config.yaml
d_model: 384
norm_place: "pre"
norm_eps: 1e-05
rope_base: 10000.0
attn_scale: 0.125
parallel_block: false
init_std_up: 0.0227
init_std_down: 0.0
schedule: "wsd"
batch_tokens: 65536
doc_mask: true
steps: 8710
Each number is 500 + 40 x the weight over its row's rms, rounded and kept within 0 to 999. Layers, rows and columns count from 0. Numbers have three digits each. The size before them is the row's rms in percent of the matrix's.

# layer 13 attention value, 384x384, rms 0.0659, rows 285-319, columns 256-383
122:577481460519547469514417512482537553591462506530507502460493524470516430432501501560548529476510518523586485486450427525523447542475517473573519492534545473490545479571515455445550518505480459501517573453435536522491517475507428498507456469507585431492458481436487495530418520545502508454532486456495509479472520463491490512533482565514520453562516495557484446529508512463420438450453
113:471507467554501594539530532501596485459556480455566478454421474489491521511565474535496464465529502520535486432496559501521439569495469523441427583453512525475526489476544474538514590464486522497430499515540544465531529514456479488572501491444512560526483530485524523440513488492464539536508468497459471450469513546513516445519460532474526485495464518449458460522481517540532474497508
124:482495537515472533487549503443540461462514525497483471416512526505515479527467481567499470566487550517581521488458504547533492468537455463554547424481393535562451566521511545545509457479407507483455532542445532489514482418486523444467496554556498536466525491535503501468556551451578519480537479520439499526504464484474570471480490495579485518543447532453510549564530538449580600453495
114:437482531449583523542417458422480479512526475561505486450460534484572511503475512528493524437520537472474531518490520478467471428570437504528579609530500423466510544515536598532496497497476462563484533482487451535555534527484506484508463542481549456495436468517468484509560502582472458556510490421460509514431511440451504432459490505526531484554438502443479495545506591542533509578483
117:499476508482445494535485527504460535529582529485484459544491459485485455464531534496549511478420557496497475519478424483485564526493473485480492534544546500445471503514504407449539479552507530555477515504573560498495473477468484502508504511466494471489452551566533500517520500490524463440484468624449590420581501429453445446444495517520549544485570540476457572446522534446469524541448
118:491460503535477479544473502544544493519461499511452494533487594542552564494489473424469509484568505492528511479517512514462565502461539514557450546515474507414520496524492496561528545478538475493537472516595494513581511458480532510531541503509478486556503495510462557557523498497511397604538462481413501499520486482449491488447496502529448522470571463489485460561522504472518578534447
113:492473526497523468457453465481545430520457556459468524501474523534481497418520491499473505517552483542578470497469504507585533497497474508500422531537468482421489514513586463526479533544534448454450486503444513537415574525504546496505524549435446519473427470512483483489463540516540514458509494448557462491542437498531495497495367503458495557522526536479536585462494544475522460486506
117:481553461534515482441496475473548370458519560488503476454472492501525570475532467468535565506546517456504480508539533512481548452524479521479468410513469506508448474503586553472490511446468536473526521491536493470525402488481494507523481523528519516468461545610498401576469483542574466477506516487488497472453475483443464488502450502498504504449596564443548525464480597561557448526514
118:548468448512577504531520499394555480522555522506501509577529489455540544415497572538596529514468496498501501510574501439512482502511526595447519472460470389496544501517529547548495470539521461495434467495468485582437537470560529480509479416470463489516522520554491468480460443556483548481507543442505575478465563514508527535537551538443436523508483512482521447446547485530514542401440
115:492471542598441453511427542563506476543528527428549473479551503504472444488484471455465463495508538507530607505470575511475400501480506543538479487522521442516495470502519488471486540516430489521554525497536469552487455501503447495603591506484457529476476508497465531584571469541462502452518461469497510501528543475467519474422492521589518484509563472469460548522462525556496502467548
114:481485432491555486512526472458500426552493475463502476512532502510497473525483560417431476501507546506525479481507433515432484450552559575488493487539421473564521448503564517498536510488512472475509453576536498517471474437520485521461514534501467485524485532571494503542572501541528516494534496501524542474397543455508527525543543497525491519538463450538449494514483552551490416514393
120:487517553463531539457503542509504526459453562519501490474531531462447595515518499539521554553485576483479505445478562480433419522455495509486507514465441503472510492548482536508526524502573540471526508500467347448508598488499506495531502541567447516465525571522498502544504492472470476460497515467473544506554477545460450557547506506528503528521501454531508507560574390480485486461519
120:459514462470486462526425486502502458501549504526438501498483483477577504486488598467438511493545551551509567467498531437497475500450451499496518572488582570534575498497472466492538518504506549454553516551468517483544565444522492502541479520439425474497525496538462409501478497502511516506455549457528526432478484476557426543541538493416469464511523509422529466522466514490473471502454
122:548452491531550474483466545553492389517557458412502487512451549568524473518532583542441484561484494532469521473539487489532522514437544519549488528517457489570512511551473520515496488485493382517444585483427520489558516466522483508465509520429471525510500534612475474533465496478487486425504493450483528491498473489459507473466470525490514482558466566527417475515512470408451493476427
113:526518538526507454456513567483476553482586471501566463504531491463526469481410482487452497462535477509553507537460487520505507470521553478451439487481494455510557501536409535478480531487511493518484486469545474545471451540490466537422475504523486523513489455430513465509548495491545576588481509465448502562498539473446591535494548477476497420569563460496507554502465569516457529508492
116:521500522496469442514551414476415514564509459455616495514515516504506531444447538480504479488530509473514505474543498521468583532452481456502501471563455522479506453536505480537468503459529542519446482463496531539485505496589433473516478488468579558488581533420449517515546477481482462486484462404514417465556527541493487548459511518545444481447479506449516505540474448460544486506561
123:525562454476527555491545525552518411546512492477462476517509485512567538531427522458488532501518536443535522486510518505516488527505537507481469448488463501463563455465508550442455557570511533548502454498472507518523574548450546491470525507472500563468489543500476545491466436475502483496505526530545475474497501504510461562508527460489497550428455541515483497471514429548497513451465
121:478497543530520526615529500543537509482535508471519578519506481482459519475424484446476538606423459488485540530579476437483503521437568481458497458434466518486413511465540452499557504487551472411535492458439533428484479426486521484459480535508522502509525403485456512444554526501493464535490509504511475513513479476495450554515539562457476488491604486486458474498535511504542549460481
118:482477505472423493561481503534454578493563492517532484466508544525547494465493528485521558458470544479467614516505564487486520475559564524555529448540459462516493499471433459528421513522560457461517499561540472479522557512550494506464507554503429507464456449540536480559480557486498478498494473499474495477439489499463455495429413523530527439469539469455492450503503484525479465436532
122:508462505466598491518500462476461544546506551533515459511504546563433452469454498520532482557560484493528518495496575502538467456576527539589452540470515517455514499492535490482476539468571499407472471514602552497491470470523486542481482442495530590538502541463489500534515471612522547507485497518562430501555538469481474491497427480488487529495462477448457453497540497507445476459518
117:516454540507411529465382523459518531595546580504416464527473441507522497437497423473377489474545423526510466488457475450451498475453481552466557471485486507453585501564493463594487468504437460479494470567544449524494466494424453473582552502474454523459504554460520486507555512547452454575522466524499479516481520505527449537536519447500527469454511475533456484509556509539555601449560
113:544508469530580508545505562545511536496501501515508579535458501508510578534489466588502514411558500501523471545495448462479546462448477551492470498450478436552510478454532540443489500464537414575538539485517474538437444516494515517593524477508426482472425459528508494527529480426438430477518498525508534514450525555514572463473579507442531483473513500448578495502522590502525535496513
114:468516440381518544525495552532500554540511493527528504474503522475472484443449516481527438416460490472510484477521466443500503523477458531456484450441525488498544466513515554478497561431458544483456465455523539524493484535586543500438480527516539456462492583463517541501461444533562502478507507579371438557480455386494493448464473441541556483478477509535469457511452545516501429563462
119:527576523438514540526516495474507476494588462498509484485523545496524476495480558495540528597521562457495522458474468571475448563546455459498476564540466499516506514539525497542460469479497508430544527486565522588538505571553508527481485404555466515445524478592498445504513492474441529600518546560520457574574501566563471484541490442481512507490506474442476481480512505495532494504526
121:464466523517488502484452499461420510537470438444501492489500546526561432462404508509490410573486486520518497480572514453519469479500474458433503544528434482512510410482555461528494498488493469552436528478495543487485469560521528483532473493543496581403496556561492516520481467549490531524522457515427489473474416517552474445480465499564448442501447448469553496489421500473469446568435
120:543542477444472575501431557480471469517477543498488484506403524498498529513502448620530513531509464487490522490543508422418454501521525522543468508551540522424527513468493544539471510520529481536527574560522421462456430548616501495505537454469523507447574444511557446493534533517490429528486529539521529511443500536513537442481472506493490513526568490474439515472571540489486399548597
121:499555496455457498519452514492424513519530518492472484507431474545522439517509497529549492554485454496483474503520618448520488515483477473515471522440490531456484470551535510485557520510505435497431575554425473465510563529567464494473522454493489443493506549461521531466498511535455465509491517434465462542474437503442489415443575500518521421503474477434613439505541419535529542491495
115:485440511493466466495531523468447512415479530530489421504522480513507530554556509457464484545482512511523508516509491502484517530510509496511512496406523518497554490483472526425548534494510556511483568481458474500489483541510502494477557469414504476406521508569439580485509482470560553470531524496526500491468484449501461556472416502575573513513538515452471459529521572446434482460495
120:497475483525461522457521482485497429475569475512514429472464400484523554506482481537612539458444508547508485544514538549521454470462516453448543566536440439481431555452415491515574454481507535477429469489475492391434506519520421517549536561549496435510484591481486468426539529497454544549510509488546520532566446520516527482483570482435508482561567537479524456441556480535520534509452
116:472540523499450556472498463446486551503596471528501471535553512491538558590506479437461510570516536474462511474485540478552542589509486513550492528469584476521497433488574517516450524570465491494533514530523508508511402497522534497517477530548483461501505482442474503525514552430510478552512503469513552495425532420514518564526501491439453447482447543462491467529468539546432437410528
113:440458495487508494499500486506513505518474484507456488568481486423450504454512477524490550599502499503509571521479433482499447479583596454570459532509484454492561487461426527570462453536479522516446569493522459527482435480488486478457498533563524455486502420554571534454444534505476499419452493537543488585510551540500458514484511561569471460430525522512408431472471578442566537493521
117:484501531519514532479457500462536543545548514533490540516485587578529527569512421432467459456550499588471510458472551526467580486470493516506577443469441513462478514500395499487456514450581517492482527523482583513487500523501494567515462506501510555475576575407514453547556463449522472449562425468494498507552528463522486504504590477519540536484475468548481552449466494520544491519593
117:446502494487451525487507426511519414415452540491481452539570511552452520473492526488480535450504531536533517505477500501538514538518462452481498456523530504488428433533450521471508496452449553423542471469568522406534475516442547454487507456508515541521468419486483495561495474522555466542536492427416456565483490493515531515462492406571505500534534475523513470442466475471581418425552
121:487524511432526514550452485449508544529544505449485482499488473482470470499581431459466543461448363450500472566567556494511496531612509450509469528489546544506521486431563457437523483504547497429533472535451442568451523437489475498579573488502522556460549487467496524572495502465547536493571452413540510571518514512555569575479498473528491426525548518541485500552497422484542545503478
124:470573477451478501460564452482487558533492481491526519515520509494524549494487558478465511441535540456472492537566514455556476573537515564563535577552430518575455452480539449502552577485493463512480447498471480588462558503471479555476513487527586510433472494437520507532548512552571452493496481517553529465473484533497539531533483466533461567527449479459479396536517561536506543510494
# layer 13 attention output (transposed), 384x384, rms 0.0533, rows 285-319, columns 256-383
118:502532507406477513411563530511530531485492460504464441553494451491504505511493517535505513507502471507504534492515460480477532449473553503453459499544521480571553485521514504495476518467494501518542529491581540518530510496515559481373536535502484561512493544528560503489536474490560539478488476559434546566515556522477561471494562533514498503482487563465543524504544487561565496549513
112:499438463483541523493519496467512459505426499597547469451571471460548496569466462508569497482436509568544445549476453555502496467471507472543516511465555529518502517466486481572482489441451521452463520460513432460445548557565495502548571498460552448542486539548482497508515535570467515477569495492475540499485489465477442540509527415538421536518500443516502483550522433502502551497505
115:460478447482511537443496517424575486566469472483504547509535519517436478529534594529495573511512528518458531433484466524448514537547490520549446457473525527499487548490529420506454517500536506443473524491445442487434446542464435508524483534522523572510532547492510514542493481426564468511440507468501545501476493499488508486532389419501506540434492482564560561499495460491494467518459
109:539561474496583496492502495542490401433500525466540427558523484493468552504505455401459482482478432480598442509531471532436563553420418546404444491440531493504510516492466524504496520510514462455497521485480549468444533438551532528512524517523479530543468478490472509527555494501504566497496493510468537518537503526532505488525505495468521489504488480496600517469483414494463443497489
116:523491419449493519495500464493513454576452557501525462521511556543545538496522523398458428463560496500429549501443530481564580526517502561499502470524453481519552471510486527499433503510501492465497484487450518463416456525516458549504531555552478473522543442517483422401481491497523483553504579451504484520493428559503476523463461504492455503503478484562536481482476544460526540515432
113:417528490511523524534498507517514559515496529513458468421472474493481516452508519503528483480476542500431504553512462558550474524564494471530554536481437489503542526506556513486471485478485513525509564509426565438404508469482509508496492467490551420534520525474555473548490481560525473512559478523451483571522473572536566469584573496396528468521460533503452525457477494560402507515479
112:397519475481481477479481525439497483473474504516533492473418508530486529531480477503529515513403543490479484554559482545481485511579520538494530451443520446480482458508472582555523470508467537485486482497580420536540526479502476553483517517524559521489512459507538556379521528469511489504525429557482531528496492511520582513498536539522564515522469546494469418544562460480464526513546
111:482477526530474568544451544505467525504457476534483574466532456507477528555531505432498490453491492422473547544486477519492496465509502515485539463454520562464519528550448411451501488495533545534495506505562480529525533487486459499519474507493522411555514484516526495471478473453509515469462502507457405455503463562502541459424514469478531525551488539488456382517529494484444434455506
113:475493490497498489497509534461515493506493503487557577473524527492385510613511463524488472454523436495467529509463528525443503510464407554526459559534546575481417473540537518472461577490517509503507478516518512487499558484523472475559517514492544487564470499490450554466496449468469431510486415505461472425505442497484518453509489485580580503444460494502556467555433516553548495536517
115:552469477528544471481536544486503537523499519475508479470432465459569439522499574561468533463503506510518491512504489596495517469511622478489510550527519462497487473475467547520490480444500464466539566470514482443531504533470485488504552471461512510446553533433494522463571497423569529432489480476512502517454479551461510545491516493529520562500569502459566447475489454472405527525512
112:495498435530492460491522551472441533520547551485500590521530543541483499563505493455461489515482440543510506491527496534505529545461504495545474541518535476492453477447505513550515485542521543535498488454574471502593543570485505483491503509491523552522490502511532472524485466495491406585473546515480487492556487506468499516476494520483543531542493465467553518459540482530512520464528
118:497466434517471504519530475528545474444499468475491471470572554537551559546481483454563546478519456528483504453483480481464531566545538479514514451502521450497495549487515508478460467472457416514432452446498524518457428503493555527447507459545504476493518452466462530456566516508477471557489447452488493546420476477495534431495481521545521488449460535526535441513432474449477481545465
115:554536495465532519551559559557507401472516459548536541528482477457412564508455420482564510468506501489527459527458546565465493504562533490508462503476489577553456527401498516420490548540503412524598485490442466567502479511490568483440439524470528463471530493461455459417452535514473489499502467492507533478510488487496506478487473501530552486525480490462446565481510546450444485496549
116:499548485500470490489484489463544480521483552513505458465575539486496516537475455473528554561495474514464615480506463456539500515498435592425497463479465507471583483536478556541519516514438477462474453510494471517524487568488464493440571483476483460472527516444503474520529500539499497484539517450544472437463536538513560545527574456513530475456509519549545515524421526500519554489549
111:449413512436495514553569509511479538555477562450486430538561546494502513509521437504492533497487505452439504516559509622468493450539515587455559477515548513548490455530565454596520489479514494528484537560505535420490555515487552495477509494566427593475482511553461491489477642544526446473502494456551472510503524483487483528530470520480450540459500504577542514595545556473559449446578
114:505452526481482537503498476496550525548486574491537530528545473462456500525544506516467460461483477456520537505456423545513443490449501477586562482524509501482575483495523589569497480538425464492535498497518485498484524442477533471523518546478570516499510478512482543544494580514506489527479497531540504564493477504419517424547617491464518439575595534550525433532523513411502490557498
121:565520523519478490555446517494456448533487499487478471498465473474487518455573552553549480473481507566514393467530492521510505446519465543423544539531572475531524535498499492503514486439601536566452477562501444475485447419453459508452508505490492466442460408415495532486503456566488472464524494497574449494499495572473502455497505453551544455518497516493512440523531510515477448508511
116:459428489509569494576501483517485530517525520570502490505433493534526538510559430524491482400532570464473482501448589516469491468478466513519536552485519481519573507507551511540508531513389529552526487559496532541529573515562473541580560436467436517535460522442538533532459513498514597515541420478509425437495542467464507563495459484462480505474367471472535524475483493537512421503504
113:535471485470522486505505559488482464521515479526456546521508550491492450498502563501521482462556474501541458448493509416466446470493488541475433542487524442497538526532509490522553540484475554549527533430434455556497533479445559448432545478511489477526496498543512478473556464442475471538541552445524499481495484503526577486487565522454498450498592471502447544346553548499488518525506
116:470511561453483529467550515498436460438567484488505561534487534461429543539479470522564586519430523514471559621585469496486508515506474539484568486544489517468489476448505504478567488593552538479557509530497469504546531479507536498560498507569494558455476516486487545493553513506467416500558499490506457458453489535471428597486577501454537474563513502539477512490463464520490467581450
114:477507489503458488524504520575526516478524480486577504447496507503496474488556494556527417503441533499554517452514412522435487519513511452431470519583509449536578513548492586532505522465547533527532500445470535472485459571510495536514486603467493510481562527496510523516438544398487493452464570554442540504488501497446529483527563531454429543540483474489532539545509496441434542498475
110:468489534544478483479381518536411447499440506459478479535506489443557531535528498430528517518471536531545455402435521542445440425540488539509487479456467501494523515494581464466473444533425503473470477557476446366562587465449464481423506467528498440529506491436467546532471502488460548572467484530516542534569477451480593564475467433462460475537550540468515495482469468468421480499461
113:495498552485495471549534466490543384452475485576546510479558423557537503536568489579510513505524465464503503521470588485484459484467478522501489526446522439460451435542530458478492483560538507490500556456521478562477528461428406518542492413457479462432529434473533476401467513492506438526489535494483524529479518557531548559494440402469492520477475548455491492461598585507475532496507
114:500534478585576515476529493463565567532524510500465511498506498606510563471521450468487508485521521552569483466496441537492482413535500562463561497477486511476505532517487507440469475509574519469489562544493533486512557475526539478467546478483512550477554482485406574514491473457549435391524504456497497551499521520404476481452514501501450503545539523442491472464493526429517462455506
113:514553523517500462480426470510562538478529464495393533501498486424546537488505517464496514464525508486507537516485487489470449452470555494488457475474526549529529487492456554450498476558576512478586484517488516534439517536444486497454530580511442490460574465500538494475538500494507443503498454481525496520526477543487542478510484499497554500537471543529460497585551494523507549476521
114:402468513544488450552514608476480460527474515506490466478557474489463433478496484510453501397454475495476542561488489512477463509573531477509501464447486445507559488522544483504523526562491507496528485430485587489578504501522525500465459520468531534459501547488518533531514526527464577463541542462502499459583492501461500395525502474507452516501438482503525541531466507471526450444479
117:492460581503484492517534376553584528529542437534566478489492538479491466500498496439493492477486513528556451498540519499478498505438401497463485537510483526447505441497514506480435516495553572609583462495478495521488507525441542538512532524496613422608546554577502461511571492445560527489629479489462507521497585567554500520549469449512487522488477488505472466490524543511478535544523
115:527455508402507495538455470552503554529486484542579520481525508539512538419514450541451468548541518485495503512528513572525515493533512543484506544492493510454523538554528475612498443437476517536518453519591457528546516491490463532509512522482463490504502459540615431477534519484520423496488463438488583507452418563494514476454561532508441513507555432457428496524536450511525510437510
120:491502544498506418500480530503497478582437483546487498514554535432484430495504475376480478495499488500547483477517419510471524545551503570544458510460509573482508447509501478492501512458481487543534530494510537550575493477539484458541470502508499518535558461509588517513575460541488519517488477500556536519453585488525505442524475473532459521411490438518518509582500488424479481479462
110:495523583475572477502478534550572501519547505494541523473500454526481502514526532506534449504457505462465524619510498514514463455527484503465526412483462585464542546469523544492488441447562491536519494539501523568525482407487472508509488457512508509516503533532498561511463464476510526566465496413501528452490488617496448590476480548551447590503475480498480526458522445458521535538534
107:497452485469488453492556594439496505542535466497538476508529518523432503533516544465456517424565550471437514409524527448516614499486484526466521474458521494462519571571541522535523520470517529503537461506553605503443492531516509520526478483534526570531488425481481477463491473442459481537526550498578448460479511462480493542556519477526498478535580432529404513439532457520515524503502
115:440452499448497489519509471501465550469500471488552485574513506488458484535517498557463540462464487540542564485472542510479429522508443531470443583471517520475555471479557526529464463473551531454478494513481527468455485455503452513438499484436507547466454471512516492471464562521566481548512497515460543508455476600447446463486348537473425450520494473481548531498514576532503508541498
112:484509523512566558427498525513487458569513475478489579473409547507522522448486456496414449481482545504448470418481499472445499415528478492428473503546545471478498455466558450478523434497539494449568534462479541556430467504472559437530465511448519483495487564469564434452518488503465447550474496514521533440502520579478445512512443500433487541474500508492528482575521440473525466479476
114:475494499537508474515553476574419471477495488460439570579483426489555460560432488424506477510548572513468461513502452490487536451491404432505517436528504431541478450546466533524500507473487487520465446476503506612500461529524523481429473469504469515452453471507494456487571461542552505445526490507477527483499461493535552534496513538515504541559492537491491514425486542541534494511505
116:467497544467514564501489562555466515507500501488440479503455514448517581561496506470528503591525504457511474466501503526492504469421486463488463456513621534524505472520488516580503484540528480575490512451521510520535492460512480558460498566468470430462557541450440531459534494407530501506597565456508518539541514531548497529541460505486576531491518522470503494495523450450479427513462
# layer 13 attention query, 384x384, rms 0.0501, rows 320-339, columns 256-383
070:440452473522507525517517471536546502501483485486413448491509513528430487451552566438557538547446523448529510454490491550491488540410390477482562497569469498472503466476451515524469471516504467505528510514554520496518502461487447543503545459557512592471476522485545451523512458472431557460490521524526457464505571559529481440513511493496473452527594481472510504501498465488541505510524
087:427453457472550508531404526495504493483451518447420460480526574550500523550524509527505536532408535500499529473482580497484608492472567503488480478491427490422523464552463465508452488526481464540508553590548498491552505496473504513508526490496458463457447527483448493557487554517514496486493564471527433541461452563507463443580468513499464489461464552427515473546563526518525526580490
089:527551482536449511467552559475491430531487533489500551498463454543570517497522526454478466504529442499522459445517420511543486532542555529459475561534507454481518473562541493571462541437559567470533518401390527525404545487474392495464493565509547545441475494545480403443452459498450464497510506509452516480545578467454559521522460550539593499500525471546483489494475500474503501423509
117:496457446524457510514539473465452429537496509480453490498499580541510499492481519452526536441445499517540500496483478531495524553517502528501488472455511499476468507524498519516518533462469473547569555404452557514484495457443495542473418584516509556477514471507481520556565515487517489443530470481478483523496560518538504453553473540533542491529487527546548408457597576483543499501387
096:454546528512502471475395489494507557484457557426475512385456489507500437487452464454502520551402476441514448478468555516476544550497457468462571509437534476482534472450449507529494536478489481550513535504475482464481501528482505481515553523463486473463547542542496533434537581506496512471465563512506564457501470555482536531579497479560527544494565542527518479488448473534452535554508
082:472524516448487604552492513491474545508523452488421575439496489451519578466435560475514493469526549494478534484523496474515477431508502486513420530549544536504503560527482491511493488485556491473527505504553497435414486484471544491488529475506507485536515420422454516491525447525510489527504526528471533513499493439488516418460509444475525443435479522571474501520488441458541560485550
085:499406438526413581596514506487462562536470505403518523565525529567516510560497527552540415498584481479494496460494510484512426529520484538595500466502492548497571512525479553493492495561475528522555506445461504488475467481516494523432482527471509504572546502534490439546547458445432523494454493557537492515488499532567484457571509439489503487515548503505469501523495412430524462456531
079:468501470527475439558481539505487516517506556507536434485517552538561442487509457503526444544421484524529455404518531442539539414489453485541523596442513485541574509537485502498479460546546552461469551509478503554460481487493572484568534519533458474414451527487486463526483515510466470511535578453489491463512494515529547474455491589498537446591517485501555418467544468563589510475495
076:517547573536495518498507505507485536512482486497506503523449486418557581496511454479448453523576489476483436487463504534476446462544449489477517574454524539466468564451523463509548457506520517493465478490475468419490526495513515491455509484535581551540519484480465487462527431556469500549471457501526504544561450439428561516460549520540467552541495495519476530485553543492461550425474
082:432524502502486544562506511430510471518504469496455511594408580475483456524456487473490560451468529507484508554526430480493432527474471484479530497535528487503526569448441563572472486520503484597520482480503447492491484527563513550460523495493501511552484521563530471473480540477536461439534536511526485423573553559520480498508454474528472469581531445628487368486525475482457518456482
097:490461469535497471491484515521464470500491468435509446386533540523562501538504489468479511530466443492537498411486556542484545509463572554477488454489490532441520466580500503479466520459535468472541553454498527521505487449441507488523441538478476457439557482448482514516544554524490501384452480446485531551428497469435557486497480524496468555466489558408507506525534516470528477582468
100:515457467470544479508603427560502543479481511571460518565504425443461478463502524486472516469502549510459613529492479515481502458497482493490521456489488602567468553548495520440576496497515524482488490563569512456494496505508508475505531432576510457561462431490507554489479476478508504530522446414505492552471489561528464466389570575384375474483460501515524542486548459496560500455533
093:429479492493495510483483496468486490506487485422496517458467577540496471525468506479508524484445485499531485551463474550539539556432501491491519496449472437471497542473461502497515559442468515507556563447483522464518513546486510492483471568496491562496525547520494504501567477561532468482534498509442554492544533510431536507571474516547589516513521566495530516487471542434487571525483
088:481550540554572479469541461468589470492502389502504430534461488393486525469495483443517488489572492455495429598413482485503415517467526469448533442482440481491495542416504534461468450471487475490526510492573473477547537490557456424452469486453519508508509477430547401421476395541535505514430449440497525466441488515518515479500527434510561500488470503482538581494473526562537528511544
078:588513504476608510484448427582472484476540591512450534483512500567545554528512490524523526481451480450555457361433466449543569523548461477505519522494445539430509556418538469564542496589470547577525483486564521491510575510528486505495484494510460485508424516520509576451501499541522464511472455511486535508452445491515471539477478431466453533464516529452466484492525493520407531436534
085:441554468471475490487580529493537494468505548571447476581433441500518506464554466494526524482514563442484457478473493490487479478466506538572602528442501515494592467472544482497482562419506520448565444486528430464524447548539451512448517520520393497415451488576537437444539449541482509454471457470483500474579403504451521517530459498536480502484477432450471482492456438470493525473568
079:477462503490472416543429485504499446499512508481562497471497412527435470518504506502464481501513476531436526481552606543505471536523471473510471527506472449483537509463479513447483493445492520458496555447578535504469449480495391435516540459467530567526486531467476496450493551509476508505475515517472544552525552540508425447574560475497456554531511466489481468502502442450473468543468
094:479540430526507475539526480523510440482542521479510544540444482473470396570463509509566512489500478513509458494550468478522552513505494531435521511533553460540497476533487540480504549534549512532483466530486555519484505518412422499535499439555459473496571460497464530538521532443545476463474492500484439513541585509453520554508485506533461530528477462513529480553497536512517423430503
084:444497571537505461502463500535584481480489419540471584498483563511508511534478606453452510509558523495485441536460497477530542485462482572488516471465477492484465512528477442487480494548484558513495540489444473537511521515512503501503435532475519567528517557506440500549475496506486479540460431444509464577511521565517456481448566478463497572399505518512508458579528464475566490441504
078:451520531527494542462506421458477442462584470483550574487520499478519457482508531576539486594543505557495552522438481565517616524482452493503424511480487502539519505500598506457483497502537497489546564477515487521488493560445461508512554546449517537495518564566504541478473477529487455527472489477507529533550492487557505526539553498465480492444500504500467486465502439518545531572456
# layer 13 attention key, 384x384, rms 0.0519, rows 320-338, columns 256-383
069:540571547546480508421455525509552513515522557531515552454506505512513491555492489539493466503462489508599499415511495511499544435539462495509469584572504519484499571456477522488498474445525472520464425472555464512534512526383457510536554521536481496510521531516475448549529510548543485479523575457482532511523505519504449638556506424519501531518521542458491521507457453491565438516535
079:527513465509507492537484438554484523470531485496541553467595510477478507544456497521513477448452499497460511463525518520596526424477488479561522524521455531557504523494419514457555568487464477509435464482532506483543420523449499482554514506496498499533586528516588490574453421530479482509489530506416547531440526500492510468503483441515466574515542513429528542477455486431522509465492
091:523456476477482551466490447554484479478443495546487541518472490522445518472491508539584533489429520509491578510490530491564502494553593525480470545482515541492496502458515517504487435532496485530475477442511557495523441495526418486499503505513550515510529465409524447583543441548570540534462476446438451509451533510538567453488403499524500507525535580429542500447530530506500555502531
075:414457418537466513515488567493462606517464529508417398515476492488503514524603476559490490505498462518492512471430449478451500487482504546549511483477492551522580526495513483595418505511436534476484426517525507531458525553512466513535513444511461433537546495467483494427498472517488489507476516507505414463536562553505462505495539457474472556539496445473505532474449472581496429466467
104:556474511473476483485550545510458393522522560598488492526517452478476561560534520443546490445495499434500495545512468493534513559538551551479502460448513469483501456516537487539464469538517458514490512502423453499484408500463480486513485471442563508471563469475485448576546464557508491568497522495444465470479439482481557512537481494507487504589458576445523517418523507497459526518490
081:518463511548492508502515465531470536515512541481466534510480494529503528502481436550510508528372556544471522452456529546504532485520534556445510490569503565519479481484457540507510461519516529517558528539517452470454565521463512507502481535462498511446511543547618422595492445463488492475473523440460460485442481544474567519447502487437478506542444517441501522577563556517516552562526
083:487481447529494516462476516417497530526481501543436526473509485610497537491545491561526513511478467488487549505519499571462491586494563505535520525551572482578452440491454475536495511477535519541446515527464502487482546528542530472503521456513530605437400468569490505487482601528463476515559493466400508391489528489539500474580527436534475512473563525456468479492463476478495469488441
084:507553479520520466519488479534515522415476436487481537454521541555496475492605484557527512436458523498490503536472538480503534487482458510458567480473526496503494499511458449444528500468482584491482501450561513465466445558462485462550504493530497514560486460544470448530458492479579474490494469450388490504511491446475510494567513481598473530508510492485402605511535470499499498510515
064:445427483557493472493504494492436475547452576468505475440536495513493450501434511397561535538527466540458520522482474426530554524564510444547446481469487513465553497525537507498453529450488544511454496472480460508470469481508415533558501506471494528451566561477552542486427561490415583425490490475528507544476471493453460462487486555531554457539506441534455552509462502472493485488451
077:424526518510495435501453467568493524491602537526552532476586546484558497514505506419470490557494540593484510512542561525446578442418492500549565501475475489565489481507540432546494507431460521491487533552518465507494526461540490511519492464535519524538494449594503577463475591538513488480483505465551501565493434470479540457535472433480525395517423495516484553506503547525494465535519
092:521451491534485518571490516542492481516434488557567499473513520508532503494460458501538489477443528443543566489480524526543565512557504475446478467462535508492473502627533491462530515526520499499465480497463550484475379537430487507581531516445485532497565491589560483557490468501487453491465501510405528484478478547517539462527553497516523523544473482464552558490480483449507530498478
101:406540455539521479486498526456488566512475462439501497488491534470455452460540502545458511493570522535526508558500516500485452452456488452530535530510504491447476534462509518510510501411515474472536492526552486543551528447622547518532481495526435497491466496513505496479437474484514510400545512566562508514479516489425420446501503461492506474421531457571529511538486547501531526506502
074:505488517483510506471448510536502500421547477525522531559493525548501501520554583507566502467435590489467507531442551522549581512525543562469539509495469499449477388556509488474572466512489528496488592525445499426447522519463486512471413476448507526520505468483483474544530455526525527479509468513462490500413509558430479476495531524491473518523463521456544463551513572477490556405505
098:571461540481550549516536457539430438531547483441461455489458452509531520566465489462549523498501477534501518459565519530511547524404569497511461517528530540595481399563527479557534534547510487505530529423533513469485483562446482466546472491517466528445515501468463495507553530520495558482451486573468549491501563436548502531488499509508508549552551489461515468449515553487553453522456
075:463541473498531441500555457482503512530527463451544447500510448452489551506493477493513501502550506451514478527491589491485459470492420521554522505452502575568513505595512548530438520497617449454479448546489566514489464519453497407460492569535548498537572535531481439423459474462450430514521567622489515464541433492439512508508419520513541500505466504543478492516480515478542468561518
087:444549452516527474473483474445472418453505467476475459458451469440475507482422454486537571464419500450474508497503524521513477513488522410462568565524519505510504469452503523400475510537497505542559523570479550471511580530594460462467475471519491414546518458544458533469506447515563438527534497446488434503507488490501505419491576509513509535515514488513463450406469563514488496468485
083:479497558478525521533533576512520500519449527505505482495516469521505546509485568505552442477433415428554419496435517513564534504517494509573492441473484471554498485466478447576500484538509511506429467499502431526466462512518506488454510470475540501529590458439563517529466479499498466476478469532438537459546486514502578562460506552481519457517494521458603559461474454496480498493558
089:490452540470475521504400522487503540573476508480446488462560530462467448500510508500495486533469459562517522473541473541494454469473516458508385504474470485516533464505497534465552460484511519477425433527589470482472503485536508514522533495464502538447506521546455426493486414411448519476441572493557463538541610475595511488527422473572476409417446550453437504496493463526576450507565
085:405484519480420559556544502486501504524519526556574452481517596474474451498495524513437558561501494430508558440513548483475488550518483506533442476483483497523456488533553465591481549492460592490444451535466450513484489534541533445554515468489455483451449514594497429519525471472529522482538535482553510507532474506439437511429552502474510493471465465489513476493475441470475442537476